Each number is 128 + 24 x the weight over the matrix's rms, rounded and kept within 0 to 255. Layers, rows and columns count from 0.

# layer 4 MLP down, 64x256, rms 0.217, rows 0-53, columns 0-127
[[116 179 158 105  97 113 180  95 120 141 120 144 167 109 155 122 103 136 151 151 129 104  99 142 112 132 142  88 148 146 175 145 101 127 122 105  99 127 127  99 173 123 149 139 127 168 147 172 200 141 156 133  90 121 124 151 125  92 104 141 146 126 125 121 140  92 151  98 108 151 123 118 113 164 181 111 122 153 114 124 128  99 143 127 169 163  99 118 101 141 136 157 118 136  87 152 142 131 135 134 151 146 126 140 118 153 155  84 119 109 121 169 105 115 123 134 184 122  78 139 103  91  74  99 147 168 143 135]
 [153  86 135  97 134 126 116  63  95 120 121 114 120 100 145  96 136 145 132  93 123 100 123 156 155 180 144 135  90 122 162 143 145 108  98 167 177 112 102 148 114  93 118 105 137 136 151 159 111 146 125 129 134 125 106 116  89 156 167 123 109 103 134 138 124 178 141 146 137 134  88 108 166 117 140 133  91 111 149 116 133 102 104  97 113 116 161 119 155 143 147 116 106 148 125 102  94 161 143 119  91 134 115  92 140  97  90 125  94 117 165 142 150 140 146 107 142 154 105  70 135  63 143 129 100 140 143 147]
 [134 119 102 126 147 141 161 137 145 116 128 100 135 112 158 144 113 164 140 176  87 154 136 117 160 156 113  88  94  78  62 137 161 117 126 129 141  87 104 165 129  95 192 149 106 115 151  96 117 140 133 114 148  92 127 124 145 118 134 148  66 116 147 143 149 108 120 164 155 138 148 147 154  97 159 115  76  88 123 107 143 141  89 140  74 153 136 177 111 157 156 171 137 153 125 159  66 163 143 172 129 155 113 135 121 151  72 171 136 168 103 137 148 123  84 162 102  94 141  84 120 102 149 156  97 110 131 123]
 [130 104 149 123 111 133 155 136  95 131 156 124 122  89 121 123 143 120 127 129 107 147 170 127 146 160 125 113 141 130 151 147 155  89 113 154 147 131 151 118 144 143 125  98 122 193 125 202 128 112 100 169 144 152 103 153 146 129  72 129 120 118 131 125 144 101 127 139 120 148 101 112 147  89 119 126 114 151 136 140 121 133 145 134 126 110 107 115 123 135 150  92 128 115 124 134 130 109 122 103  82 114 145 151  86 136 160 122 101 110 169 129 111 108 109 154  85 165 130 119 140 106 131 134 135 159 109 151]
 [122 134 101 116 124 143 107 120 126 135 116 114 138 134 131 115 136  89 125 109 129  73 150 161  97 132 171 157  90 153 148 122 133 134 107 134 135 123 140  93 111  97  88 148 130 121 108 166 100 143 104 100 127 100 118 107  73 164 121 156 116 127 100 134 130 177 155 122 106 138 135  77 146 139 141 114 135 154  84 106 118 100 144 147 169 135 100 115 108 127 158 148 162 139 111 122 136 146 153  93 126 163 135 135 151 148 115 154 156 116 154 107 124  97 109 134 129 174 140 109 138 119 141  98 138 126 124 116]
 [128 146 152 124 176 115 108 135 125 126 123 144 165 134 162 162 112 123 107 132 126 142  98 145 104 140  89 152 141 143 115 162 131 151 136 119 120 131 145  92 162 164 187 178 147 107 112 152 135  79 121 124 104  83 152 126 125 111  86  92 119 127 123  92 128 110  85 161  86 121 172 135 152 139 168 119 124 103 120 108 174 107 165 131 142 108 130 146 142 135 128 147 139 118 143 125 129 110 173 141 179  98 138 158 182 133 146 127 128 109 121 117 106 112  81 115 185 133 108 154 131 138 137  58 178 142 129 137]
 [118 138 140  99 146 118 145 115 130 146 116 127 118 121 150  91 139 116 133 116  93 115 121 167 128 194 132 161 126 127 162 128 149 110  94 120 134 142 107 135 142 171 125 103 128 142 106 140 125 112 169 133 121 129  84 140 103 136 107 146 194 162 112 116 165 129  91 144 129 121 131 117 138 141 174  77 119  94 153 182 103  83 132 112 130 114 149 145 135 107 108 124 163 153  30 147  48 135 120 133 116 136 151 108 146 150 125 100 137 139  95 142 119 122 139 150  98 135 148 161 134  86 113 144 137 137 113 118]
 [109 137  91 145 186 107 135 132 127 187 128  89 133 144 115 189 116 145 140 123 131 159 105 135 136 122  95 122 110 158 109 130 129 112  68 101  88 102 119 136 151 108 125  92  68 162 144 149 142  96 114 104 132  74  89 146 130 100 136 118 162 134 121 140 118 109 134 130 108 117 101 137 137 181 112 118 111  83 103 182 141 143 114 125  91 104 156 133 175 169 158 151 147  76 160 137  38 127 169 158  88 101 127 133 126 135 162 147 143 119 135 172 160 152 107 147 107  82 159 108 125 119 151 122 101 122 127 149]
 [123 144 124 141 130 115 130 159 123 140 133 140 114 153 102 145 107 130 136 111 104  80 135 117  97 177 146 121 127 139 124 139 104 113 131 112  92 145 140 159 125 116 104 111 136 162 125 125 103 170  87 170 139 126 101  75 121 118 104 132 164 124 146 165  94  78 134 130 114 138 126 133 153  65 136  94 123 151 121 127 125 106 123 152 153 110 130 121 108 130 166 101 113 139  90 139  88 151 100 140 132 121 139  84 160 126 166 125 123 164 106 158 125 119 111 134 128 118 127 106 126  87 122 142 127 140 141 139]
 [101 134 165  90 117 147 117 151 115 124 132 124  97 148 167 149 152  75 130 122 101 138 142 149 144 117 125 155 108 166 111 104 113 198 134 146 127 125 140 140 129 169 106 114 140 150 138 128 132  64 128 148 128 161 160 116 118 100 145 142 139 154 115  95 121 168 124 120 109 102 143 119 140  98 123 174 108 117 127 123 118 142 150 125 130 110  70 125 115 108 109 141 132 137 180 105 139 119 117 118 199 158 146 155  85 143 146  93 127 117 129 130  79 165 121 112 114 143  73  97 145 105 124 104 142 125  96 122]
 [117 123 135 110 135 115 124 120  98  84 163 178 160 169 142 136 146 138 153 138 145 103 184  96 113 135 127 111  98 117 129 148 129 128 156 126  93 129 100 123 140 113 113 126 116 126 121 146 101  70 143 158 147 157 117 124 108 129 103 123 146 108 141 115 133 165 117 118 141 111 128 143 107 103 153 138 106  90 140 137 134 185 148 138 135 143 136 107 125 166 133 146 145 150 123 142 110 151 139  90 123 139 112 103 123 177 114 128 149 127 131 150 113 158  79 133  98 105 155 137 116 132 114 113 125 159 149 133]
 [140 127 155 123 119 142 135 131 105 136 116 108 107 139 158 136 106 144 139 137 126 119 116 107 112  94 144 166  95 177 111 113 116 141 103 125 151 109 112 124 113 123 142 134 100 126 141 128 120 131 140 117 139 125 160 158 131 161 170 135 121 109 166 132 124  91 111 129 118 118  81 133 127 164 141 153 111 137 123  85  97 139 135  93  97 126 151 119 130 138 127 126  79  89 190 116 155 127 156 128 144 131 106 124 152 117 143  99 130 127 125 146 141 113 126 137 115 104 113 132 101 140 120 140 105 118 153 140]
 [ 84 121  88 124 165 153 156 112 171 120 145 120 119 106 113 162  75 134 149 108 125 141 133 113 134 145 130 115  88 146 121 116 153 123  97 153 113 101 105 154 107  97 112 151 118  90 125 111  97 127 137 113 168 101 116  80  96 168 159 114 155  97 143 124 102 148 138 138 147 145 102 115 122 105 107 110 117 109  87 148 139 115 120 124 124 131 165 132  75 154 148 144 112 166 160 129  82 120 129 150 113 128 132 116 138  95 111 142 128 127 120 145  78 145 157 111 110  99 138 124  72 159 109 146  89 103 100 140]
 [114 126 132 144 138 126 132 100 126 158  98 134 142 137 120 133 130 106 180 128 143 154 148 169 128 113 124 144 169 130 133 117 107 148  77  92 121 127 163 111 158 104 124 134 115 157 109 140 138  94 148 155 164 105 138 168 158  97 138 125 151 156 120 127 143 104 116  79 101 113 124 127 100 110 118 137 107 190 149  83 110 128 127 144 149 151 148 101 109  72 136 150 112 118 143 130 177 104 157 106 151 116 109 123 141 155 139 154 132 105 151 134 125 138 139 119 160 143 113 153 187 100 145 140 136 154 168 103]
 [122 141 154 124 123 114 164 133 110 136 109 115 140 155 147 158 165 113 104 129 112 133 147 150 136 158 140 147 136 163 127 126 133 149 138 127 154  93 123 128 160 165 126 145 113 137 132 116 121 126 151 165 132 138 142 130 153  95 126 156 130 140 129 106 114 103  97 124 135 104 173 106 140  97 148 131 160 121 100  73 137 123 133 157 134 117  72 129 151 150 127 137 143 129 133  80 161 132 126  83 171 120 102 153 126 148 159 129 147 101 166 140 115 106 115 134 150 126 124 117 159 154 162  87 134  92 136 114]
 [128 176 135 133 113 152 183 123 122 137 139 127 176 133 134 107 124 128 143  99 118 117  85 124 154 169 123 159 141  99 135  92 138  93 134 121 145 123 121 182 147 133 126  91 121 180 177 106 150 152 129 101 121 122 108 119  92 138 136 101 113 103 120 116 105 131 101 153 134 188 178 100 126 134 129 139 173 117 148 141 149  89 126 113 125 137 143 122 105 133 167 116 121 125 128 144 121 147 148  96 150  84 128  93  92 129 137 112 121 121 105  80 139 150 115 150 163 114  81 158 132 102 123  98 118 102  94 157]
 [125 143 136 106 103 120 115 144 136 136 131 136 106 135 135 133  90 165 158 121  95 115  81 112 150 156 117 123 151 115 117 178 116 147 139 133 124 102 126 141 126 131 126 118 153 108  93 130 117 144 140 122 121  81 125 119 132 143 108 106 140 145 173 113 119 134  72 125 100 131 135  86 133 147 121 122  96 129 130 109  97 111 144  98 124 113 149 129 160 150 180 104 121 113 138 122 112 145 113 133 115  94  97 128 119 147 131 140 143 141 107 124 112 158 100 123 107 109 150 154 113 135 133 132 127 121 143 115]
 [185 124 166 123 108 133 104 102  94 130 144  98 122  74 145  96 157 135  93 104 164  99 120 146 117 104 178 131 143 181 155 110 123 138 176 101 104 114 167  62 164 143  90 136 111 135 157 143 125  93 126 163 121 124 104 154 117 125 147 157 126 121 150 143 140  75 102 128 133 143 166  85 114 172 123 159 108 171  93 145  99 103 159 139 168 151  98 147 142 147 146 159 112 127 133 135 123 123 143 124 145 147 118 152  78 155 139 155 152 145 165 129 144 109 136  92 128 134 113 157  92 130 140  84 124 132 143 119]
 [126 146 109 104 147 134 118 136 120 104 137 137 116 137  83 100 117  68 153 137 129 138 130 110 150 132 141 126 122 114 129 108 144 104 134 147 133 162 108 152 126 104 163 118 119 112 164 122 119 165  67 120  97 138 106 167 140 126 124  99 121 130  75 115  95 123 138 144 115 132 142 112 110  93 118 179 171 155 139 100 181 102 152 135 118 121 128 112 138 142 149 132 121 138 150 139 170 143 103 160 106 108 144 117 142 196 154 122 148 134 108 166 137 121 127 116 119 133 129 126 119 169 114 145 109 106 140 143]
 [161 131 157 149 128 148 100 137 128 173 119 131 143 142 142  89 111 150 140 172 102 168 133 125 105 113 120 153 146 120 125 156 103  82 152  86 114 133 143 106 161 173 143 108 129 137 114 123 105 146 151 122 122  84 117 110 142  90 111 140 120 122 161 124 166 136 133  86 143 132 147 156 106 114 130 129  88 123 112 145 156 124 109 115 102  96 114  95 140 134 155 116 175  74  91 150 145 136 124 147 127 112 105 166  93 144 110 143 116  90 117 102 123 101 132 166 155 132 147 165 125 100 133 107 126 140 143 126]
 [ 96 163 101  89 149 130 148 111 154  94 107 112 133  83 133 150 114 140 116 137 114  97  91 129 129 123 152 160 104 130 135 171 119 130 163 119 107 103 132 117 123 127 113 130 157 143 103 118 169 171 123 161 114 118 138 154 133  92 115 102  93 145 196 116 105 157 168 131 141 143  90 204 130 157 109  65 139  92 124 120 117 124 112 105 148  99 136 110 116 123 148 108 104 128 119 122 146 111  91  79 123 109 109 159 121 147 141 145 106 159  93 170  77 117  81 112 152  98 119 168 153 109 138 143 122 131 129 139]
 [130 115 152 112  87 147 160 151  89 131  86 117 186 137 102 123 114 127 136 119 123 127 128 107 113 139 137 175 137 112 113  99  99 156 128 137 139 121 118  97 157 131 131 148 136 157 153  96 159 141 162 140 163 165 142 137  91 162 144 106 145 158 160 115 163 114 138 152 115 142 104 141 147 171 112 138 124 145  91  89  81 147  76 166 164 131 148 146 125  99 112 128 121 125 126 107 123 144  74 160 145 138 168 150 132 115 154  73 116 134 155 137 105 111 114 121 137  90 113 134 101 166 145  82 116 105 146 113]
 [117 108 141 121 179 159 118 123 104 109 121  97  97  96  93 107  83 131 112 112 123 106 138 100  92 108 160 123 142 104 172 130 123 125 144 108 142 114  97 126 122 147 122 113 102 143 141  83 149 201 122 149 107 117 133  87 166 160 145 172 112 110 168  79 109 131 134 100 140 140  60 120 143 159 156 193  95 171  99 118  98 132  99 122 142  92 129 109 124 114 136 152 180  95  99 137 108 133 108 136 127 103 131 131 105 121 126 163 185 100 121 123  85 124 146 134  76 129 158 126 198  85 114 171 122 132 124 146]
 [156 108 132 154 142 120 167 128 151  87 153 116 139  90 121 118 116 108 158 143 157 150 145 104 124 115 151 126  86 151 148 107 115 106 122 146 143 115 141 115 129 149 124 135 120 103 140 125 133 114 135 101 131 158 153  78 131 156 161  68 114 142 111 124  87 147 130 106 167 132 127 135 111 114 107 117 130 110 136 134 167 168 132 119 135 161 145 131 145 106 153 147 132 129 144 129 111 124  91 128 134 144 151 124 113 120 114 137 120 150 118 131 108 146 138 125 166 151 103 108  83  64 142 115  98 113 129 143]
 [132 143 110 109  95 137 140 157 123 145 134 149 129  91 118 130 130 123 142 129 123 102 144 132 129 158 136 153 116 105 149 123  56 137 123 119 105 137 135  78 140 169 129 118 143  88 136 144 113 130 128 136  90 139 126 116 117 118 142 106 125 115 121 130 172 120 145 110  95 148 108 151 137  89 166 122 122 141 115  92 139 118 155 104 181 154 142 107 132 158 135 177 115 139 133 140 167 123 150 171 133 120 100 116  63 118 119 143 159 119 137 167 143 131  74 125 106 128 113 174 147 113 101 134  89 131 117 117]
 [ 90 118 117 100 130 158 131 101 138 115 135 157  83 107 102  92 168 129 104 110 139 121  94 149 176 135 115 132 147 120 113 149 122 142  80 122  97 130 117 154 132  84 131  76 120 119 126 133 136 161  69 132 119 116  97 144  96 101 149 133  85 126 175 132 112 124 106 133 121 122 133 100 142 118 100 169 153 107 161 140 156 132 135 122  94  86 126 115 133 109 183 122 136 140 107 181  85 132 157 147 118 118 100 111 128 127 116 147 135 136 124 105 129 122 106 167 124 148 121 132 142  47 115 147 153 152 119 137]
 [114 148 119 159  99 137 133 172 137 163 129 151 152 121 112 123 119 124  99 129 150 133 153  95 145  84 118 163 102 138 170 115 119 125 142 118 105 157 140 124 129 176 105 107 132 106  93 150 180 115 122 131 178 125 117 114 143 111 163 123 104 166 128 120 126 147 157 138 134 122 162 135  95 126 128 129 167 102 129  92 146 111 136 123 150 121 109 114 142 121 157  95 145 168 130 106 145 108  76 132 131  89 144  99  85 120 119 140  82 129 146 121  88 117 145 134 144 115 106 144 100 165 135 110  86 128 104  99]
 [118 119 134 113 124  90 129 122 121  95 149 105 119 153  96 147  96 145 194 113 124 114 144 135 112  97 124 135  80 121 123 144 141 124  98 145 129  86 132 115 153  82 126 109 135 131 147 157 199 117 125 181 138 114 161 140 157 125 136 112 150 132 168 131 110 154 170 132 115  95 101 136 126 171 120  84  94 104 168 142 153 129 125 129 148 104 130 181 136 138 134  88 145 113 129 156 140 154  95  84 100  97  94 120 149 124 156  87 122 145 121 117 111 110  92 105 111  94 125 135 116 152 122 118 135 144  99 123]
 [ 66 104 135 130  93 128 148 139 154 124 113 128 155 136 147 103  73  78 138 124 111 126 152 149 127 127 137 133 122 158 131 139 121  96 128 177 149 175 103 107 167 150 101 143 130 135 174  88 108 139 144 125 144 152 107 125 154 141 115  98 154 149 110 100  92 167 123 129 142 140  84 135 153  59 110  95 164 104 122 177 138 138 109 136 125 132 183 146 110 151 114  90 188 141 129 113 151 130 101 139 138 118 125 110 138 168 106  94 133 185 144 133 106  93 139 110 116 107 140 180 134 133 123 141 137  96 114 148]
 [119 176 147 168 147 125 100 132  99 163 108 146 108 155 138 121 133 141 124 153 104 107 133 114 154 112  94 111 120 133 123 147 163 133 154 128 145 118 102 164 125 125 157 137 146 158 109  99 126 158  97 122  87 151 132 126 112 138 101 157 138 117 158 129 134 130 112  88 112 116 140 126 148 127 148 134 109 148 170  80 108 120 107 114 127 137 120  97 144 155 118 163  96 151 147 121 135 131 139 164 153 124 137 114 141 148 153 122 121 140 137 173 142 124 135 127 138 111 162 132 155  78 152 135 114 116 137 124]
 [ 99  86 109 107 100 161 102  96 119 173 149 107 111  97  78 119  70 117 140 120 117 120 139 151  79 114 169 167 118 152 167 112  88 143 149 109 100 108 135 129 159 153  66 155 194 122 153 113 166 107 155 148 126 114 114 112 112 129 118  84 119 167 109 137 137 111 132  95 130 130 124 109 107 111 125 123 173 139  86 113 106 122 132 110 117  98 172 148 146  91 105 139 135 124  74 136 183 137 145 144 135 146 117 105 154  88 120 107 123 106 124 130 108  84 145 137 128 136 138 139 142 175 100  76 132 102 167  96]
 [ 98 110 124 143 151 128 125 134 111  67 142  95 133 129 133 141 140 110 126 114 134 110 137 166 131 121 119 148 123 136  94 147  84 112 132 174 118 123 135 119 116 105 135 130 172 135 118 104  81 197 104 150 136 140 129 121 172  98 145 120 116 128 139 135 135 133 157 133 148 111 139 160 134  87 133 130 160 130 136 131  79 114 118 157 136 132 103 128 128 142 118 133 134 112 135 132 170 101 130 121 118  73  86 131 116 161 157  89 106  97 103 155 111 140 113 114  97 125  93 137 130 142 109 135 161 112 131 120]
 [116 104 111 149  97 134 143 141 133 147 109 142 121 150 120 122 135 132 133 165 119 164 165 126 113 160 105 129  86 103  98 134 106  87 154 146 104 180 124 116  99 105 102 146 121 154 124 109 148 144 109 167 151 173 136 144 115 182 176 117 149 126 117 118 111 144  96 177 182 141 118 148 109 127 166 132 107 103 123 118 153 148 108  93  75 154 126 183 120 162 137  99 138 112 146 120 118 112 112 142 133 141 139 133 158  96 109  73 128 166  84  61 137 155 133 124 121 130 109 149 127 144 118 137  82 125 164 145]
 [149 163 148 168  81 112 161 141 117 112 161 166 146 146 134 150 126 143 117 149 145  97 116 131 177 123 129 130 157 132 144 146 136 157 115 127 157 111 139 189  78 123 119 108 147 114 129 130 141 156 137 127 114 169 115 130  83 130 103 163 151  92 145  96 114 123 111 155 149 108 129 151 119 127 101 159 124 134 147  97 107 101 114 105 171 110 154 115 138 136 136  85 127 131 129 122 114 144 186 102 109 116 150 100 132 120 145 116 149 136 161  84 134 146 125 115 110 159 107 141 118 162 121 155  97 106 155 146]
 [129 133  93  60 133 134 117 175 120 125 133 152 146 114 165 126 166 155  89 166  76 142 170 100  88 170 159 160 111  98 119 122 131 145 109 133 135 153 158 142 122 101 129 157 160 129 162 131 122 110 131 162 133  94 156 140  94 135  97 162 142 153 110 120 185 105 126 137  91 132 138 164 164 161 133 110 115 132 134 156 114 193 120 129 100 131 169 112  71 154 130 167  59 138 100 124 113 101 107 111 161 106 128 154 127 129  99 139 129 122 150 109 133 114 132 153 111 144 156 114  95 137 170 156 131 133 148 155]
 [106 126 144 131 129 143 136 141 120 120 140 113 152 142 151 126 147 127 131 110 132 105 192 113 109 100 127 128 103 115 110 134 139 143 148 140 105 131 143 153 127  84 147 152 158 116 151 105  97 159 113 155 199 141 108 169 110 139 111 161 152  90 109 136 118 151 109 160 137 132 159 125 114 129 159 121 157 122 136 104 127 147 123 132 142 145 161 164 152 142 115 137  80  76 114 139 105 139 103 136 120 148 132 166 163 129 133 146 130 149  86 136 150 130 169 159 105 122 141 103  98 131 141 143  98 119 149 127]
 [153  77 157 159 117 116 120  96 156 152 127 124  93  99 171 100 106  83 141 108 115 107 129 141 141 111 128 166  97  97 166 120 111 109 121  97 131 138 120 156 126 135 150 114 164 115 133 135 129 150 152 101 127 139 151 108 112 125 120 114 132 144 115 127 121 110 178 104 135 120 116 133 123 104 111 127 151 148 114 142 145  98 111 125 142 124 132 172 155 113 121 116 135 147  95 126 100 111 140 149 148 146 114  82  74 126 118 135 139 118 123 153 122 136 164 111 126 122 150 137 143 115 132 127 146  83 115 112]
 [139 103 187 133 110 109 116 142  70 140 104 108 113 123 180 151 137  57 125  89 121 134 154 118  95 125 132 157 102 137 146 102 159 115 162 102 113 129 175 121 137 181 101 117 162 145 111 119 154 127 156 154 131 159 129 142 123  83 152 156 146 144 114 127 122 123 185 119 139 122  95 118  94 118 120 126 101 142 128 122 100 146 123 144 120  93 149 136 192 122 131 132 119 119 121 106 136 151 117 156 138 153 145 140 187 108 141 120 153 128 141 153 132 126  75 109 133 126  78 147 120 106 129 114 120 130 124 133]
 [130 177 103 147 116 149 148 123 113 119 134 152 118 125  96 130 144 115 105  96 138 164 160 105 121  69 120 104 127 139 139 123 140 170  93 155 144 169 128 129 170 107 133 158  77 118 145  86 175 125 153 126 132 127 128  97 126 151 112 149 137  84 110  85 122 158 134 130 119 115 117 150 141 114 137 124 170 124 117 161 119 135 113 150 134 122 153 134 145 125  98 124 158 142 102 145  99 125  93 160 168 100 133 124 125 135 142 103 144 123 115 105  94 104 126 142 141  77 113 135 117 151 178 156 141 135 135 142]
 [ 87  81 110 100 153 120 142 126 119 133 122 146 149 165 113 150 116 122 124 131 153 144 135 138 127 136 142  69 118 134 131 120 126 139 111 108 162 189 135  86 154 142 130 140 146  79 131 117 121 134 111 139 103 174 133 128 137 140 117 129 164 107 105 131 149  88 114 138 137 143 142 167 113 138 152 119 168 151 103 161 126 121 136 131 112 180 144 133  75  71 132 157  77  89 131 139 112  97 132 140 144 104 157 131 142  80 139 113 149 143 138 148 126 127 103 114 129 123 107 139 142 140 170 117 140 140  93 157]
 [133 100 135 113 136 136 147 111 103 135 141 105 149  77 137 128  59 130 105 118 148 127  69 141 148 131  95 130  97 168 160  95 124 135 112 135 105 110 145  98 137 146 129 109  75 118 106 164 155 131  80 110 154 139 121 100 125 105 108  95 119 129 138 132 152 110 141 122 111 125 119 137 127  85  63  97  68 153 141 200  78 136 158 103 144 165 120 148 146 131 161  97 162 110 126 112 135 107 119 158 154 121 110  84 119 137 128 118 100 152 145 126 138 150 147 114 106 142 128 150  97 181 129 141  99 129 101 136]
 [106  79 172 100 100 131 145 166 149 122 150  95 153 132 141  91 137 133 136 137 120 121 131  96 107 163 131  97 143 104 139  97 160 133 111 126 127 148 125 178 126 101 136 142 119 156 133 120  88 151 133 145 146 150  95 144 120 131 137 127  80 130 159 102  96 148 114 165 151 128 116 111 109 131 109 137  92 120 116 138 147 118 136  91 109 134 121 126 115 140  92 147 154 124 157 141 106 145  64 121 120 140 118 141 150  91  90 127  89 132 118 134 131 142 118 138  97 147  82 110  99 120 107 144 115 114 124  94]
 [126 147 103 186 109  96 112 112 124  98 126 148 134 117 116 135 138 153 105 153 150 164 100 184 147  70 148 115 138 157 143 137  97 168 168 126 105 128 155  96 156 140 106  99 113 130 101 155 112 152  87 155  93 140 101 111 122  96 135 139 161 148 114 127 140  87 185  81 119  96 123  89  96 109 146 138  80 149 130 168 119 126 116 103 102 111  97 140  96 131 180 138 122 121  76 145 125 132 123 105 175 147 147 140 109  96 119 138 120 119 113 172 160 140  88  71 120 143 124 107 153 150  98 135 180 129 117 153]
 [117 150 102 175 115 136 130 138 133  95 132 137 184 100 106  84 181 113 134 108 100  63 138 109 133 121 105 118 121 137 107 127 131 100 148 109  97  84 104 152 130 138 164 160 111 133 187 114 135 159 145 116 163 114 119 124 107  80 141 138 107 122 120 180 122 159 118 128 137 127 127 143 165 103 145  91 150 152 156 149 136  99 141 149 157 107 126 151 150 169 126 102 122 131 100 149 152 126 119 142  94 101 109 155 162 130  76 146 119 161 122 138 115 133 168 120 101 122 134 158 125 140 118 127 131 139 141 112]
 [147  93 139 106 122 104 128 152 111 129 144 153 111 131  79 123 142  89 117 170 153 146 152 103 149 123  91 129 157 134 143  91 102 161 149 152 103 127 125 130 110 100  91 157 130 120 122 127  93  87 127 138 109 187 119 123 109 134 106 103 141 160 160 105  98 152 161 101 153 107 149 116 118  84 132 152 140 114 133 153 146  96 141  95 131 110 135 131 116 130 146 136  90 171 113 140 102 117 141  91 106 132 112 119  81 149  98 130  74 127 153 169 136  90 128 138 101 139 167 145 102 156 162 165 130 123 131 121]
 [ 97  94 103 145 113 116 113 143 128 106 163  99 152 104 166 152 110 149 149 143 137 136 138 130 141  94 127 124 154 124 168 148 118 141 138 141 124 135 147 170 157 128 126 135 132 125 150 113 142 139 148 118 144 135 104 132 171 139 114 146 133 134 126 124 102 123 105 139 151  98 127 120 163 111 140 111 113 146 120 143  97 119 151 135  85 113 174 130 114  86 120  93 158 120 139  94  77  98 131  54 145 133 111 138 119 120 101 157  99 149 125 113 107 159 115 122 133 117 162 153 111 133 104 152 129 139  98 113]
 [111  86 164 143 148 151  75 153 170 145 117 106 110 129 141 105 104 146 141 115 108 112  96 116 102 137 141 150 138 129 135 157  87 122 116 143  79 143 121 129 156 158 122 127 109 157 102 104 138 113 120 157 170 141 156 137 128 151 130 125  85 185 129 112 114 125 159 132 165 151  91 100 150 119 109 122 101 172 122 141 149 129 125  89 150  80 118 122  95  79 102 120 155  73 113 157 158 117  94 111 101 105 112 152 153 111 112 131 136 108 126 158 119 113 182 141 153 167 157 147 118 137 152 125 138 110 147 166]
 [121  96  91 149 122 114 129 156 151 123 136 117 117 125 167  83 115 129 150  96 141 129 129 120 155 137 144  94 106 134 132 125 116  80 135 106 152 115 144 164  86 102 118 116 112 111 128 122 159 149 136 139 169 122  99 144 125 145 150  95 118 135 131 188 105 102 116 158 132  94 102 135 139 125 124 109 142 141 129 114 124  95 126 126 109 113 121 110 186 142 125 125 138 119 114 163 144 129 130 120 107 140 184 123 151 113 179  89 100  83 116 101 150 149 165 140 117 131  80  95 113 122 101 147  72 115 135 139]
 [123 129 115 155 156 130 124 114 181 119 106 126 114 121 182 139 100 117 145 145 120 141 147 103 107 128 154 116 183 140 172  98 127  88 138 108 164 115 136 119 102 138 152 133 112 141 139 121 151 151 140 155 122  96 118 129 137  96 116 119 160 137 168 118 164 170 124 132 126 126 132 129 147  92 163 128 118 146 118  89 157 137 102 133 136 127 121 137 106 124 162 126 129 123 103 124 151 105 103 118 155  93  73 161 136 105 137 162 112 132 126 126 150  98 107 126 147 114 117 107 128 133 130 124 113 118 147 148]
 [102 124  97 109 152 148 129 105 148 128 141  90 111 126 111 135 116 160 133 129 115 136 119 133 127 149 126  92 155 171 121 157 176 102 129 115 162  87  94 147 116 120 119 118 108 139 161  94  98 102 170 142 132 121 113 106 118 136 135 144 141  93 118 154 108 114  92 138 170 129 103 144 133 168 146  71 109  98 125 114 120  83 123 152 127 129 174 140 124 126 121  95 121 104  89 115 127 108 111 118 116 129 158 145 101 130  80 122 140 152  86 168 144 153 143 143 166 126 137 109 137 132 121 144 105 111 112 134]
 [128 147 107 126  57  92 101 124 124 106 117 108 155 150 128 135 100 100 152 154 128 136 127 149  97 187 145 114 147 124 111 125 152 182 110 121  97 105 132 129 137 133 163 169 168 146 180 100 111 106 134 130 157 158 186  57  88 150 151 113 119 113 118 116 100 138 135 121 131 142 155 145 147 135 121 132 111 104 173 159 152 133 141 132 106 151 154 173  96 147 136  80 170 119 139 112  75 169 118 139 157 118 105 142 136 126 102 133 127 143 130 131 148 163 114 152 143 105 146 147  69  92 111 121 110 107 159 142]
 [136  89 125 119 124 148 129 138 145 168 167  85 111 127 148 112 112 137 135  96 123 108 146 153 151 122 138  96 115 156 104 109 142 131 102 121 130  98 105 101 150 112 137 132 125 149 127 122 114 102 151 108 152 143  93  84 156 146 112 149 135 133 168 108 123 141 106  98 153  89 106 123 135 147 114 147 116 149 150 126 108 152 158 118  99 104  96 105 122 118 135 108 155 103 133 146 134 145 123 129 139 132 126 129 175 155 133 160 127 118 139 154 145 110 131 152 119 110 162 127 103 179 129  87 115  89 121 128]
 [164 120 163 133 128 118 119 127 121 112 146 136 124 130 111 136 123 153 147 121 107 118 117 129 121 115 146 136 137 141 165 107 171 130 122 114 136 105 136 110 148 112 122 109 171 127 132 154 126 137 140 142 104 136 153 163 135 163  81 174 157 108 126 112 137 122 161 119 103  76 126 112 128 143 150 115 112 132 129 135 137 180 137 153 125 125  97 113 164 109 146 116 154 105 111 145 131 138 152  90 156 117 147 146 157 134 162 144 112 131 118 163 178 149 115 131 147 124 158 107 110 116 149 115 148 136 126 124]
 [171 100 146 110 169 167  93 151 103 165 122 102 122 146 134 125 103 137 157 156 136 148 137  91 154 118 102 137 128  87 106 111 124 126 130 140 102 122 107  79 111 150 132 129 131 109 120 145 141 142 113 121 138 127 118 107  95 136 142 156 116 145 130 124  96 157 173 115 118 121 103 118 101 127 106 132 116 172 131 100 147 171 112 134 105 155 120 128 173 164 145 117  82  85 107  85  83 151 111 144 137 143 102 102  91 125 155 183 105  99 129  84 174 116 182 160 125 146 112  92 139 156 126 134 122 100 154 111]]